python train.py --n_layer=10 --norm_eps=1e-06 --positions="alibi" --attn_scale=0.125 --bias="all" --tie_embeddings=true --init_std_qkv=0.0336 --beta1=0.9 --grad_clip=2.0 --batch_tokens=[65536, 131072, 196608] --steps=10907
Each number is 128 + 24 x the weight over its row's rms, rounded and kept within 0 to 255. Layers, rows and columns count from 0. Numbers have three digits each. The size before them is the row's rms in percent of the matrix's.

# layer 7 MLP up, 2304x576, rms 0.0351, rows 5-77, columns 96-191
104:140144128066118110119160124150112145163159166114103134119141119086129111091144112126144125156088151135120152148132143129142134135139133098131109138142147139120173148160147135119154123146102118112129149167130111140116116155153129093124110143113116105146142124133082095086122124154151149111
106:155172144082145136157092086144138084128117141087126109133150127106154149150124111134109151110090121131119138121156123129139103123110136150106134143130161128119096150147150126150151128123130125133051184144095127122124143130100100098172075149128119129145147115117145096118143132145147108133
095:117125094120135113144107145113118149161133119105130156181145137110088144138108123137147111142164140121131127118114135094112141102132127146112135145122106135113135160129116136149123101139177124151110143131111124074129131097110128140124125140161126124123177137110133102119139149121122115121
113:125106112080140149124127103050119093101113081112090044148107123097121133143146133107133135104097177168103159095126103100123107117102108117136129128108104119215175103144139071144141147119122131136090108135133115109142142125157126118130126132099151110145125099107128177107106128128114137100
104:118159114108144117126121140147118117072129117112184112189170078082153156128128159133108097076079132135142138169123105110185110129107145107118095134145143107186156116146137131156125137123114102080129190146157120092127170145138094140147154149112138128121173165093126134077152143142109158136
109:101100136117168109155122107129149118135151126098116101170140147125108125132113136138117159155166109103142131123154076112142121116151171137152155121181123151112145145148109089187149126121107097126070132125145077150156166123141121133111142112092187080164172113118103119121141114132124129144
110:128117109093084117138142136137147115110123094127158112139124097140150157111116159153133121153154157149108133124128126107130145119091105092158135127135143115151147108099144186120103113090149110134128152135073144091098178123125153129130114126136141104077171124123124174101162137113095142121
091:101082107134101113109139141132161124109105161130155127127151104144113083101135062090143082102151165141130100141110139094114119149160152126137157117143095110139114156143137153135134148104132110104149123157132118144111149114114098111123098117178169153139164101132113137172123120112175126140
126:151122109139131107185114117100097109112119113107159148176121129116159105144146113099158126097097154109138148139132159104148164157136145178091121098153134099110144130123127162133131100107085168108089160115131095159129206121173133136132107113091135097083159095103140127160127116139186133097
102:127118132129141100138111091126133105095140133094183135125108133151107135132134099118177153135126131134134105102120160096162092136133126107126100087153126101148142109176157100094116119086111148134105112143110156128130146110114072095098165137151111160144168126146092106075119101132133122106
092:179104123149151117147121100126110148175136101118156136123095119102124157121146140155129138126167108137113127098108123123136148153121097153143159127142090136118170152154144137100129153084094132172107152170137133189052116135148137117150144141159120065160138144084084133068156126160106168137
100:120075156148166119149111150106126151110109103124135162106108113108102133153127131125132132142133156125118123148090127148122162133111148127100169094157113120171134133138125166089096135129101080119130087141120143120148118142131146110087082164174114100107099112096141146133147101126126142148
093:151124130097135141114130096139160144138078122160143122128136117159122057110134117146114149103125093170128132159094146134113109125091154170151115086132118153104094108127157161108134155131188141112131145126133124104126136160121098145096097143138166094097137141128134140137089104124127115127
096:116141151109151093174099123137132155151099136119164115146152108116170137120118135101120169097140172141113108092118136069085135157113086136126148118110082132125109119122135119160121121115081100146130159140103085150155171096130154138111158105122149117153117159076141142164165094103165130135
096:137181129109123113139104112135112120113127158146157141100137107126099102170144131092184123132120137125162140106160137126101121136112159122139161148116095134192126168141130148126121121159089089130077170105135073103126166156134062155112111127114142119145107140114126118177140136150141133095
097:120100087116137111131096104107104136110142146120118106160088106100148152115126134098105124114143161147091133136101098152156130152096078167087108096118137134093137116127118185138138062124125097132117141150105186139186143116160103067135094131130119110133186117107147127125133098122148135117
108:150115118119130134166120129136158144132129114124165128145100137142161111120141095170147114141161143137148128133114142141097091099153120111181099109146095122154113148130114127157182143129129112129122167142131104200147148106155136186143150136133160104131130075141124120117100138093134153130
097:113105138129087060134091120124111166131093134168143127134109140134122143183151132112125093125152148104114145137131118130108185120116150119167120154154102114116145132142125125120114135106148133139099110092107134172093140149099142117125103111120151163104139114106136133180097112152136143058
093:117126129126137121154112126136159084112101132113136097170108151155130091096139108094124142150117155127087134107152121120088153123105172131140124095192138137120141099142101124116158119121122140119137134129107159130143131111107153122106144155133146127109096106102081136129101133114127157106
100:107146147101111168150170141102108140121135096123127132146124149158105122122151101129151125085117109101141147119103154136125089143127101134105161120124151167119144146137096136144109122111126151136097132159062100160132128121157144106109113124129184137120152117137102090140151098130149172122
100:143117128116128129094141115197129111096136167150116132109164137172136105158128089167135116109140111164154166112119135112112136136131103114156108160120130084136147174104148160065100127181154095132123157187137127113131149062117155138154123120153113160176101140136109101155158159114101141075
093:139081128106155082117138150152170131103116109116137124161157175117081117135104130139125178115112109117140142116164129149127090136152180120115146140155149161119165166141175119121158086064163113153137103123144134134105139125130139109120153150107180125093109094130142156123134135119110092104
098:097138122075113150135123099168168097104094132118156115166128110160113107121121116145114169102100164154138114115099101101100130101093186111115132148164126148155182153132118098113105090134144143111141139099112116079108125171088101147119106142131125132135068140119111176134126127119141154106
101:147138154115128145106084102099085117129108175107121162111132154104108143166125155110114090135112128092138153114134106139130169115115124136135121165119121145123082156156139153139156131128131135133147132133064130144137125135137132105169137112176136145154162191148123120112138154134145146139
098:139135164148101172145139118114131082124095141102119133111129104118153130121158173153120086085136142120125169167101125160193084148128177105115136104113152114159153075113155123142143131105152096136127103145123099150139175172124100137141105104093125099122168107123105128148101125161153142089
100:086116109102160103141090069167126138092139128099117075136121124077098103154086162160127163139128075099139133123128118142145159116082148107125142121138109115119120149124142122151101131142150113108079105127141074155130129107149117138137135098164107115167135136151081109168143152101160080108
109:132128164145120119145137177077110134088139118125154127160135109137084122152127129138116165075127162130104147103123164111128149144119141175113118132124117144195103117133140134113123120129099112122087122144103143130101159138192150094136109117104122109098178123101161177153111105107199158100
100:096143082119051084108120138125094123117157140149119144111131110117084140149115122135110100104159139142089156076134128119113165170088125129108127154167145148176097149157107140128159125131124121124115110143145160093141111124136105114131096128146076130162118150093147121153128090156140150090
094:153136126106104122151108163156132116104116086126158126099191152120134126148119148083091141105123133091112158085153110106097174122105090093152108078151159114133167135104131161134132117139085136097144107120151154147118106100109107133145156164152114148115130145133107157108110132106111153135
092:157149146117111107095159123104142127125143119152126145087108139110090131125121101092151094142137105117151160125167100141194137163136137129091121150142133158128153103135104135171104124113122154133133156139074129111146139137142085125140141137146111082165116082109150139070146150138128116109
116:142119147053102138109155185070143096169093129122146104157145119110085103100112117101112100112147175138151144130097145131121121104153140143114177083139149108133122149137128121130192126118158118106096145111088175120150196107130132144127111188138163133141125143123130110167129084113122125130
095:115170112134106136116121149155115129098110088130135094110129085133114119112122139116115166137149106168153142161150154141065152137144160175107180131130126148130131138148166182156121127123139093131098126128123107107130121106126107137144118120145139131166120086114175167106150175118168101107
099:140124100150142135120127086116091105148111148083123096098150143095107117166129095133119138130135113121102109121157134137116136135127102122135108074142153146147126109116113140111106138121100100173073160115106135154119125117130128127140139123156106125144131121131147157123078132099116150107
094:123153110103129133141180105169120144122121146124172130128150128088128160132084151191109110118123148178138125147111089154111176144087158095123173144099100072152122086104120127157123151143150105133109170145083112154100126115125139096125144127113122134125152110112125138114153111157152120097
101:102165164090122117071152119132137110138124163083101124172159113134153175146123092156119149097145143107131104158125131157134152130164142112129100148158103133155120119119171129145125143155105092130137178144110142117115143180112122158126161129070124119103157102131141138092104137084158164136
107:160159110123127104150128087136141146127150146110192140134178147119110121152131167110129099126139126174179123154139127116144136115109104152109143162122158100150139145139137119139112162138172110130101130165124159139125118083092135135102121129146142142130131151116157121123113142133131096123
095:142150139099148111141106118095106082084126144125154086146147101070158122125142148149178170129158154120119147125114125092138123118113147114111105121144140128143094087143108100161142099120150133152106158192148155155110132174128106121155152161140123089082142116130156149166134135130169125154
095:130151132120108135111164124119165105136102152138146140144115177129140144147149124149140113106138139100128111085165095139109090104146116145131109087169079108158136130141144113106171099121190100167116140130091162162101138138091161114093114133086128130120123126148102156146074159141166099152
097:120131123122113131098079125066108125137139133134142106118163158060128125105135160105153148115127134169105108130088172083114085118126132146140135156162144103158109102112148140178100113170115133113139124125109110085152135121156120152108139146139116152100101145099168142130133156156146148120
102:125137112125137147121153111128082130127066101148165125126110129139148119145105149113115128105098155111139130165147139157137111132147102124111121095126113137096065123106137111176142156146086153114086144176116138173057109093131116081150106141115138098082185147122161107141104122153150083114
101:154130120130123134146096074117162118141136085114130101170087112110111120128094158070102109133094142128122113143144131116107150154134109142135137088129149132106094160112130088151123121101106114121141141158142148104129163137126161121151161128081097100143174123110153113129177121075129111118
093:112116081103149134116149079118115094192160110122117138146179127186096123131128090156147109101114121123112149105119122131125121151134139147091102122124152098100166136182131100108122121157099147125116118118125143122151151146153130156142117168101154124114126101157085167145129121089162132135
094:119125122108124128108087103163146111148110136162106086135126117093135141135097113125128069111151137143108132151090121146108155107126167102144153133146161099143152143084138103124137111129091131135101121117114115126123154109127147119135104131129154110163149151098157170101120100137121139113
090:097122142123130137120081153125159141105128171112132128103097114118108116087129140146108127126134116096125130128172138173126129121136136111122071115152101106111075120128115116109160155103117125129154166108147165097137105132080134115103130154084139125138137122149113113145116109109168156112
100:121133132137144127113149131073103114139107126089185155120123133144103116153111125076134117108145181123178128135111129136097162149099149150122130131165104141102112167106148157113099124139155120120127116133162136145109118145149162152117121129161128115126104100089123140161103133100146138120
093:144094120126105125074124091140124153157148101129130113157133117133133154144103123111100118098110126168106115189170107161099146093160155136168123132171130141089121104147162107145134110131104142128153167151096133103120127152171110165137133160129110122114162103102099092134132126102095154090
101:130181134110160134165112131122153139119134143170128097111157121143147119134190132107114139094128141147132135122181119128155125076112131123125108160127142130173130112131156118095095122115115115111170145139092113093166110182148156134122144144123123126144120113123131112078181101102160178140
087:110156111088135132146115179102101155156082124129157101095069155122153156123107127156138109112143136143156135126118111114140141149152130192128084104090125121187137122109132129078081108131115125135088060123151144109099133125106146128134151083165118077096129139165127158118108105101125118119
097:112101118101117158089120153111104084120107081096134099122134129165085106160132135110149112188138118143148192092119123080145119122114124119153139126156145117095112114141139077107105160077127097155144106148103113090064141135099146117106091120131132116112136121105177185111124115103117144146
098:109139127097149150108155084108097124155172114158099104197129157116123111123105119139087144135148147146162126157142143159090107144176156100128097132119136137137134132138157134137120114132088148119130150140135109157132152126143135169114115159154146124125085136122161185125099136111139105094
104:165127113086154123158145118118133120098138131101124162146087160133181088132129095124169130146129141155195138114091132079096135134113105125157128148142158124116146163126181122124135092102124157137135170134102140154134172132137123142100142103117122141101148089107133124152132088110112108094
105:171186105067173147156119102138132088114150107105156114093156142100132132119113128125161095101147162181134168119126118118121118142098132080173127071146111103122117150097184099118139098110127126105110136172135148090163162175132121117170079115102141122124151121134144144140121134174127102126
106:143115127115124173148178120173108086106057090135155099151076128129134117117131121129128137167133135128196139079144100130132087122116146107096132124122118137102150185138092120112136142151134115137112126226100116151132134160110149091161102124158154130103105122131131138155142094082156128102
102:172093141084123118143108119147115092110094148135144073083140124154152122134143109121076114112119136139100114158123096135122083133124121123122089154139143150153078144127146109106150089099119138125156132150151124152114092138162122157138113160098125105136111092074108139128099130131137137111
097:097093109106143138157157160093125141125108096153154164117143144102117122115171092164119100118122105134153148139133118179099120120155076153140178136122125076199086138121141101176104150119125139126125156121150165128131153122146148133134148125160123127082107151140114124172140167122121105114
100:128155136114125186119134107098121113136134136098158151137147156088171145165123141141093106134092147140115117095142136096099117132141136125159117186156126118154135139107105118119157094131105110099129129137098119106129123101128108139132166110151086125080106131117120143127097100172128117132
117:170162088132110111155146152098104138115128168106152131107121140152168114132124099101143115143161110140166150098119140112107106127092105073178111144109124102177130134136171129133128087124145124120165209167110128148158131164136136131147123110123125123071150111143133141128148161117163158114
099:126127070111148115104123106140135110123096126134132126135158137103106106110063072126159130124168122153130123107165082079134126136122116126138143128142105099122170141160136131124119111115135123157136161133131126125115114119134116116081112121089154110096132141143099159115105154115081129116
096:128100114118162126154139160140121147131108131131121086137163133133131133109099128146158118123078149167132143121140098125120118144129130085127129128148098138119127171140135165116135095131156070159095164148096086124149110132108162137114170126157136079158118133117142131111145170117091138067
085:132157110096142113135104145141157109140092128136116127137151128145125140102133100185125098117120117101121173120149139154169142102112108177118106157130147141093152130136094119102110105154120096128134119135170102142095137122129127077133150073101082110124145097108151140070115146108127135086
103:131113153116113122128152118090171158129156177091099114084125180150111119139128115133120145130172137141153191126122138130115140145081129146145147133096156121157082162177125098115174121099077128181112123115133121102126165129130175134127120115137164117154160123120103160093100077132157122087
103:131144132053146152131121118135159130153145136131166142132186091147126106118097134110170104119098159107151109156113141112094128120136143111136094133146110098105111110080125114128134122103132120120145144125101158157107144125149150100090112132139123155111161094113110101151089115114142110128
096:137134129126136104142137124157132134092094148130124127133126150129142137155131122126144129121146139155117138161175116110176105146113079179130132101119146113143141116118119132123094111107170136141106155166140143112106164133139123117088099122139133150137092121121111145133108134106152112128
104:175150131090158172121101148093144114113105102139150148145148113133147114132128093115103135129143155151097127095144112119129114112150162117138134129120111102162110103095173136127088144101169161156095143149128111092125119124151119144147132155093124158139148075067108162148131112096167137133
099:083105157098189151120136155100152101129131085102148126113150114094117134166123123134123116163137133118145123148159118112067137140084117141153115152140105144128081125116116112117135152146092073140137121162142114109101096102126113167108121163118121134130120131120128115150114111120140138138
105:138128111122113099130081138161138131107142177108177104112106147133098129124121155097152152174115104187179114061154134095098141130123169154091125157116070077148164182133148128176151098074134123162108086134153119089112146106110145145136126140160136135122104137166154135147092137122129119125
090:124155143116101120151146113146182112099138133110143130142086132072126095084112117116149133139129139159131098114138128166090129166143131127121129138127121119127128113145114098122151127118118171168120162157121126140139139140127138139170122146133132136149127110109096123148133112138107104112
088:169143071100105106126133162117165188129142112141154125135109124158128164163143139112142167127137136110112128077096143133145099117174143117140111113134108112151106102178135124114122090096075117122135172155103129134150127134139090149079099116109096142066159131154110166135159123106126155136
105:126129142135104117128099131166141097131123137195092087101157142082121134168142136141104159112158132166196163149124121126117112150164119135090113080136125158136078140138131123155097120095149069151119133126131092173093143154158145127117122084085131130121115111092117144108113162131132138133
093:110104098122093155151095129119138151140109161101127110077129110096113187151109165096103140161150134169147128133083211147124143101115075106155106111136098061136110154116136159061133158102119123148094153116130151115120119125182099163161167124110117143125092139128148150165149153134091100106
100:123138134124093100110101115133129122152098165093109122134151111094096142135109136168111162086143104143121126132138076134128147190125127149111133117086133130146135120150114133138110129137131132120108175129145129121136102120126120146147073115123134128105125132122141093150100137108132175131
092:125134143071154123112110163098133093125116160120162122154117136120113099126116138131091097130126132116102127163087164108125170118135163148129101158154133138150135156110145120119145100124146104087102147121116095165135147082096126108113150129132157135127145077118127157155135118140136196100
115:107101115090161131150140110105151132122047147149155106164130086113137136163119140094173115110157124142139133135141131138137120141142133146141149151129077113112107182125138151126126074131106123121121118126162142162162129126119118124137067156137113106132090123125117138109123136149148135181
# layer 7 MLP down (transposed), 2304x576, rms 0.0333, rows 5-76, columns 96-191
097:160137149101151090159149165129086161103135139144110147084110118127116101074145141157105127114119187124125111137140110107134101107108120194136143111107099125142130094141101110142127141102100119106120151080124179127110125128134174150122146185151113164113122157087141109116130112137112148132
099:133128119148124149130162117076125120114115107108106149113119106143147156153104098120137117113108133128140157098143114115142147125107104103117141144166165120137105151071100131128159111157138093132118123155124161137101157121103128124097144114141072142110151120103067143121094131122109145141
096:143137107126141128087114114118128154112191129094097154115173111171124125120142144159101104113117149146147094130138130125145119126137122145118135144130124139115134108166125153124157119102114135146113098146121141105167106134110134118140111096149114116147129167137117169130097114124099147114
097:146119124082106125118076133096151146138137115128114121158093156107112143146123134098106129112117130146107122114114117125148116098132133126122082090129115154149151150107164122143155168113126136101103147141126141139121168133143117150128181143136138120098132142133140168104148150120101126117
097:136140162124138149141136156153109100161166155095103118160121126102101117140135091158166131129184088139155079110109143145157085141120181104153102144083113127155120150096062169142139099131142117129143132107148110101121127120145155133120102136175105123074147125149139106068092099136095111111
101:138108132105112114136117126117109130129142110144148144138113160138135091189094114096105156100184105118124125109124121120083146100115127114119093152097116113150103115124162102140138094130118133152128124144112172133097146138108124137150113114112120096143124144118157161124198132114137160135
107:123122118132076127127137145140148133132107114129132128134101107082125134074110181175117138131141121112122136111119097111167165166091105116148122116120149140114119167177120171119074143113117092155157148121135117094131162115100139130125128118157115092096148131151140128152178150099107131131
088:172152127121156110158130113121110166126172125097053154123089120115095118119100160111139129100115110128105128129090110105106117126117082110124118146130108149084164117131139152136118135153156126131129101098105159136107127167157165152099118107135119125129101112125090087131113124096112090166
123:168156097180139107132138135088113096134185149113156099094117143156118137116126081123141109127119134108169149142125154110194108144153131095127128118128118133122104138115138142116131091145102189121098135144123100177138136147144136126129140096106102131127158095097148097145169108126152123124
101:106103107127129134160159140121117150121123105093148180133137073178139158136109122166158115162141119118088184141137125081121168137166112120161105127139166100127108124148106108148131132128106166139097126137126131089109162097114100096127144116063153086115094195137143138148114157114133162137
100:086125123196113095142123103139111141124131146122083109103163165142133146112114097097139137143102111155132121131114103163122103129142168111157108104145180141145125104093130125116127114145168116089122093106126120062148167131096128135131107066133107133105127082191162088140126100117110127106
097:097153098230071133132140155128117118140121158094117109116116145131139139137183149099100141124162136165099135117125098136115122098125104092113123127132104165146122122131123114133184125098145140119153183170095149127138073120126140163136147155103093108140146146146138108134126159110088163162
097:106100138132121144144086136125071120099135150087104153137088149118147164130101162120131088129110111125133120115150137124138144153156129102102139174135112098155175097148127104157145109130075133170108123120092116146148119079143175140124131104107086116150129107087099155099147136108132147101
103:113109123136159140136165115141134146146088107092133151126140161185128142084126158109142105121132105140074165159087086120153131162091115117122088153095146135117147117169101092122101126119142179150140130139132156087150163122128154117103158111121159130155106120153125103142101185161134125111
111:117090141095145104098095101138137167102109135099105113174154154159086111116127186158120090116128110143091147145160154119157110120092145128112121141103166121155145122130120146176076114113088101129139139151107133121108115099124150109122092120155113133113127137118127177124145078144109122135
100:139127177164127150141101122131115137139136122114098133146119199137165145105106115147138143111150157109101149141166155101157093118127129106126115141106096103099120133165090123082173103112085133124123124138162125115138136132112121131131095133162149090121092114113134177112108152113109106137
101:103118156121156146141135116120130083135133186123099120141125124076157108101098161113068124065122146126114130129107121141150132118113110151102107135047099142131097119083101171121098164138129120112097128158179108148122127146126123152168138124140123143148109149158134141092134151075142143170
108:109133153142124117129131146149090148124144121139151110164135117088144088163154147140110080134066117123169155104132104113125147153084086149093124151147156159122127115099117127147138140200147114149079163123139125141105133105105170132119138090133125159131085138159149097100133101110121132116
094:082142152189110116118140118136163134160114115106081126160138151116139135114140146159112125087126122092106128129133118119130137142101109116098087138136101128141099125113096108117158106113079093147129133142137131094125138153086146120122121101185110136103137157136135122056188109137144152104
106:137141091113156118169140143098106162135115124124146102125142128137181124151108108173114130173118147143138131136121121148134157140115157145075115143148153110109113144119096143126134138159109168141147149129129106103149138140131096156140094171103159134111147132129156135118127127088116158154
097:140101136102128115173144142119160072118110129134184133102129132110130121161086103138113155133123108192148132149112144124102165107118151162144090054105123118167138131121157128138136135136108140153093137121138153125121137122093131143103171125109093099126124174113114112151121105130133109167
109:109115115137112130100153103139116148131140116136147124134140109131097164158103135100110112135119137150162164116119132159165112133102127169094111110117131118144088135161144113108140130159141125137117141142166170140146128098137123142120157172107148120147150091138108087142151125095133090106
082:103112141126125147145162136127128135123152133169106125124113145140133127112166157123103111061155134127108123110163171113109112161151161118121139097130173140123150121164132119149166168140157107106137068157122094138148120136126100115121116140110049139129137130132169117152152137134130120158
089:103154076127141129139124114110104079112130146115141150113097127134127177128163119148160106121160123166117085087146138083139136121138156138175109156161112115137116123100151101130112105145108092185097145150088156124109158114084135150167147152103120101093158112135136076145149102115116180118
097:098145130112132106117121124128122139152128095143110133083068136115160146165122105088136168093098110122140136144139095120069146187132112122105147106111135122149143144101195115164150084134112124118115147123121131159068116067125144134095125132105171128173102140171153075108138130119084080112
107:115125092146115125140106102157107144137130120101115134128116137141121123075117129128093101103118133104112127125140135121168143132109128106126147135172129100121146108070156091137082156107122078129167133103153167172149116125064140093126123156113173146139129151148161116156154121117151114081
099:101111140177097112130149170138142125107119103135144169111148143103104159145149171123134122154136109155136145094098111138168135152143140145110110095132134111121112101132113135123120140137137157113123169142104097162114121120138122106113163154135172117129150154118097165144160133089176099170
100:170132145114154139112150159126092133183132109115133110118127116148153157125124184098116114120161155133151135125142108187079127087135137114112149148127106140151117101103161121148148121124164145136145153125112095118110106123147114147142145118134133160094089146155144161114137133096125147171
094:112105122116082147120117100125093163110173113111090105136151123110120109098127119130143116107155161124130142162114172164119117155142122141094118170133133110160086119147141110103132133153168111142111098118109152127128105112088161166115105141095128123134132151128136156137136143126125092102
101:091086130139092129173094126109090122112114098135138138118133140121153157151128128114118105075074124156075179140126131161123087131090114120063115165130098136089120117111138089125169124168093168136121149123111101171100127124129111124118135135102157128108155116137118134139123131122126120131
104:117088097134117162151135127132060115108129093115169096131155131152126158143113139134134100127167109151137130130127113175099149106146098121138132151151102128150117089099137151131129120124145144096106108111107119113132149079113129103148145161139148151103170187136126142131105123116090156124
108:158165137092113136136092140118135129103111178121150136139138154107172131153104082138142135101120098107114134127136116137134098164157102167136132113126173074107147152117125131102120114113102113086137141190120112095124163156159143096122126080084124127098113125175131120113104083130123112097
117:118107113121136104100122136167149142168115160115125092119115136112085115183118097152139157097118085122117110152173128123134111135091113166171133153116176110156147092148087141146118111147110140136086120111133140129103124131143154138149148187119123129142114142134152113082158125140156129122
099:112156110129141130100121102088194151105161088157116157151109103157139130160117136129108116111134123176094132131118114149099126083163140108095135172122138120131112083133107161147119117164099141143122112150135101131104119101159170090106150150133093165155104138097149149140105115124073129164
099:155181128128110137156131139110182157140095154097147086128127136106176116145156126116165108116157113113129146135162100179091147130122129169162115121157137087084141151130127153099108124136133147136157164115135133156124098097114118099126192104166117110117119140130168153091141166132121148123
110:146103153146100142120079104137114128165154113110161136168127138136124153135138149126118097146106118131105139111093104117162145122177199142135127152096104138087129108097148155128094130172129102141144121137139142137154161079112187121146129096079123141126140171103112158111111145136122113114
098:138103096124172145118112132155138154168109127132137139181160097154136124132135174128126158171110086129106132143178150094129114096126183113126121163169147154104144142098092115156114094171116114116117136127149139098127139083125108152166134104125123135144132133084127146082102175113110093112
103:089138162110077095130090134101158147117137124171135123122089119144107094143141139128105114086089127138099137152115128101149108147128135121158177128115121109144077096122104151121128148095096121156155118136128144147106138147098078094142140116155114132108122131143136103149144126138102098133
090:114106131126138130117139143141112144143153107140142101120125106112075128118156134102138076126127113128151108152105129124147142148140156126123110130081148131095137124138111120161126148091123146124130098089136172151101086149071094128156116089165164130092151147121116147121144148128108102130
094:147168122132144125189121132077158131132112148097119167153134140141162138130103175104156111149130119113152152109091131104122112098102144147132166129117135075140171129165163154115165123096100121160112121118114158175162151158110124122116090143120075103092178072156152133095118137115137159121
104:085128129125096165130080120139161134133113136126127131122108109117119125092092118148151110175110139160108113100111151087184133140161107133140143129107113143131119135104162120134117144128100164149105074144112150104136134155142097116132119116133125128088098163156083123124116164165130123103
103:126119194144102150076130148160080129106109119126134151113096160140093083138153157090109131112146113114132173139134122128137145127132156149141132113157166102140091140104111104148137109122125111096144109121095112137133153107081107129100124119113119143154159130117143134154054077162129117103
099:160156128112118081127141102136099148134136119130144141122108145136110134115097130106123164136112121171144115128122093146151179115106164109157114127160156121123089105136157109112130098134114134114176093075135136060124152123141113106136155148162095101127134086131107142119132143114143137090
104:126128117160147157128107134086122126125148127179102110102105132125127145100147145137086088125147137135100138155124081112134117164152152097134158145131131108110097127107103124132147097106147161114076107152106124158060145078142139120096093062119131103160103140132199154097118094098121114162
099:127074140229103132083137115135173132148148106144127130142135130117145145111148124144118141136154132137069113098150141181111114099097098108146157091138133105147139096088111126145123117081150141114138161111162100169101138106121119117141126144115139113119090152107131107111159116177145082134
097:163081111102091149121135136093154110136159146149165160136113149127096140155061131096110134122099110148186138088128155119113132117131176149116122121155117152123119138138120136167109107156142147164189114104170119078121130112138143142150123118093135157132132129148108113142121135106146077108
095:109117137151113135142119128123109121150140143093127120143118085091155164138113137139103115127090091127156124092087164101094095152142076125173119132086129135146094119145111120139105122151143118124070123126182075106165142118087127084158137130118129072135131107194103116095102168140138152138
094:135141142161100099086145110116132119168170111135108151140128150134091120118117142122104138135068125125152113091088122122121098125131124104118132123142117103095135116096159108134096097117132115141121161111080083111161101137104133118066100099095134125128106117151134138131100128118137130123
101:141128094122148153136164127112133142159104112115126101164100155110108159066154132185152151099113077144138119132111091131141132132128137111124151151162076136132124122111147157139152147134140167092147122133102121116150139072137136143115140150094100110184169160118108138135167163104141090085
098:137119110150162143156085172106136126083170117136097122171158126078129156157136124111093078098122159148135156146162097131126158130117137154117125181113138106099104137139140123138086076126104111145166118166151135105125155098139085158139148076150109152137103116098088125149116151098090156126
094:100123210127090141118137113168160109144123119121062156139105121139131081129145160121145097162096115144146147139109143128135107165120134109120166116137203125140127164119128095164130146102112148102159137140135114175113126100142098158125203132111116113138111115140118145116140146101111086108
097:113088118117162169105146125117150131117152145155139157132119113123153112126168101123102096099131123106090084120133153120161129137124129127119155150107125151127141140125110130101130135130146110144118148157153125104143151066152108148137137136111104128110149151134108136149118143166121124154
100:110143135108130133132111123141108126159133146098144157130130097140152158118117140164163148148104141102145103169097112139149159135121150146144151124088115115084154094112104121145110179116110093120096116131111164122114108133148129116110139128124080132149134106137125154119086104127086121133
096:157085117163117110143101123140133145100125143146117118117120101140133167121132139113110107185128145111106173126127060167107122140098157127132138118150118181192127147120122138137146175107130145130160142142117154131131123154127116121087144059132128092152114145115098129125120158092143131149
092:087099145135080130111152135097155080168150154119119143132144125104159140135189121125094146171153102129134133099122107158120140148103091133117143150101137161169121125124109095105126154134130138119078152152102113137100087102133118163104147108117115106158096125115159167114095174108178133136
081:179181137117110123105098131107092127127127123120115142101121084127128145076153133146121144131113092155113115124044094096110115102158098164141115154136119149165140116119123104125138129125194129146122120115099107096104104125143124123137116143146133095121127129113151106135127082159147159157
117:091142158129095111125134139145132152137140170116127127153122138097185100154075139117160099118106137136175153136116161129146120113109115119115123121155090124141127120108107160153099149181119118105125191135134108134170131117154137171126133112133092107118129124163125108110117144091110140095
102:145123104125117096096107119123095117161140155100119170126119087074129113099133115152104097167111106136130134108107095134126099143122094130140148118134133082097164113113149113148125125113106134127168139116105137144150122150118091125134142106098145107118142134076132119095130170133115152102
098:132159140147102107098166139152099140149144133108110090097143126136142123129112162154146128143145173120113141116134144138177121154059113132148075142139131109164053163101135127134151117108097103143052114126119105095092136122088146159136143132126125147115108163115116157126154196094106147104
096:075142143123094179120143135121058095155114128161126140142131110136134134165119152148125122131117166129139186139137109137158113106077118098134150127138114160145121143153154148133149127091133102145137131110101111101108110141157116132143097157112106131135146115133145108144130150165147102116
106:118129150131141132110141123152163154117082135123098091194133142055125156142113129119154123133136121138124187113117150124119101135078115165080131091113121116159124157130143130134141106158139108121142087134111101089107109157108202168106150125124154118154165128131134121119156144111109122085
096:154125142091150099059117133089160112180192117144137145138128112154127156092169162112158111165127147143156082127118132153085149100142100121144139151110127124135068142137153123113157143099121140109128125116130125097122125128111123101118129153108100166130128138145129118149155118136139144125
092:138124128142144081121155109106141148119126132128110121120080167127163126108112122128088143114092146102141099110100165095107107110156093152139134126133149152110087143116143149116158123147149098119101103108127128103133144099161129142141129108134131156154127135094138152126150138118168112120
096:145157164108103159132143120121123121132132112085145130115155100106114140116116124093132121123138177153090117152139102123116101142177149120104082117152123122143139111098120101130141179118127093144100137157143144102130114110145075170183132143145110102139134096169123143138119162132179106126
099:156113118141123123132121118107116126135142162115093123171115187123154108110104168109121101150171107160123132147157143110149167120123100133138129102156130122174094076138135128100136128156159180090117119105141115120091158119161128151142128104118152109117111110111120109146128127130132103116
105:139106157145121157130159146129117150111106104147092139133142102135100110126119158138136108128103137129112091126127101125104139102160170125095102133115112100127142111093134142144161157158121119113106141114158139172108154123130142135133130144073102124117182085147180134155171115184141126121
098:139103158138141149115129151125145133153120137157098140079158110122137128152141104081121127094126178139096117131126093123149136100142110120168121137095131134170160160113141102138122118102153059121145096149120113136131134119121128127133104136140115157154125108149079121112116117120122106127
092:137104103158110144161161111133082105168146155114172129132121109126101115136139139131160147143107120101112127149158143144150110112099119116134158156147093182116138112136087138158118112128104132141108077130121113124122093117146191109110190145136142097162075093123120168118128149111101144103
106:136128106138131106068096156106149140131152126131137135156170128096165116145143112138146127113140121079117102148142102107112117120169125120101139110146123126158144139110100139086154140104112129125140125084121159105169120155146124145140115158126158112115117128127090165148119111129118126094
102:157077139119147147102089151132106152049125156097150098113095155123124099144134151152128115101160153128122154111144100122176148157120122107102132122140154156132133116109133170167110123155134115085149111175148170121118146171145117079056137180120110118080149115160091089122130119158129106111
096:134107129188092157097105134143172118178153127153092142111172122106131136147119116126164130106158127091103169159124103140137186152144132096146171145114133125158118073153132145155089115155166161135101159124120125171086116125159084134151120156117137136124144104102158110162139106135138136119
091:114133099136124168121136125107103155130137110148101119128114144084171149154057111133073106110121131131129138109108140106153142147126106116140114117149152119138114123137126115162131163086118112139094123162117124116098165113155181142121098153101114147112140128151143155119103141118143096163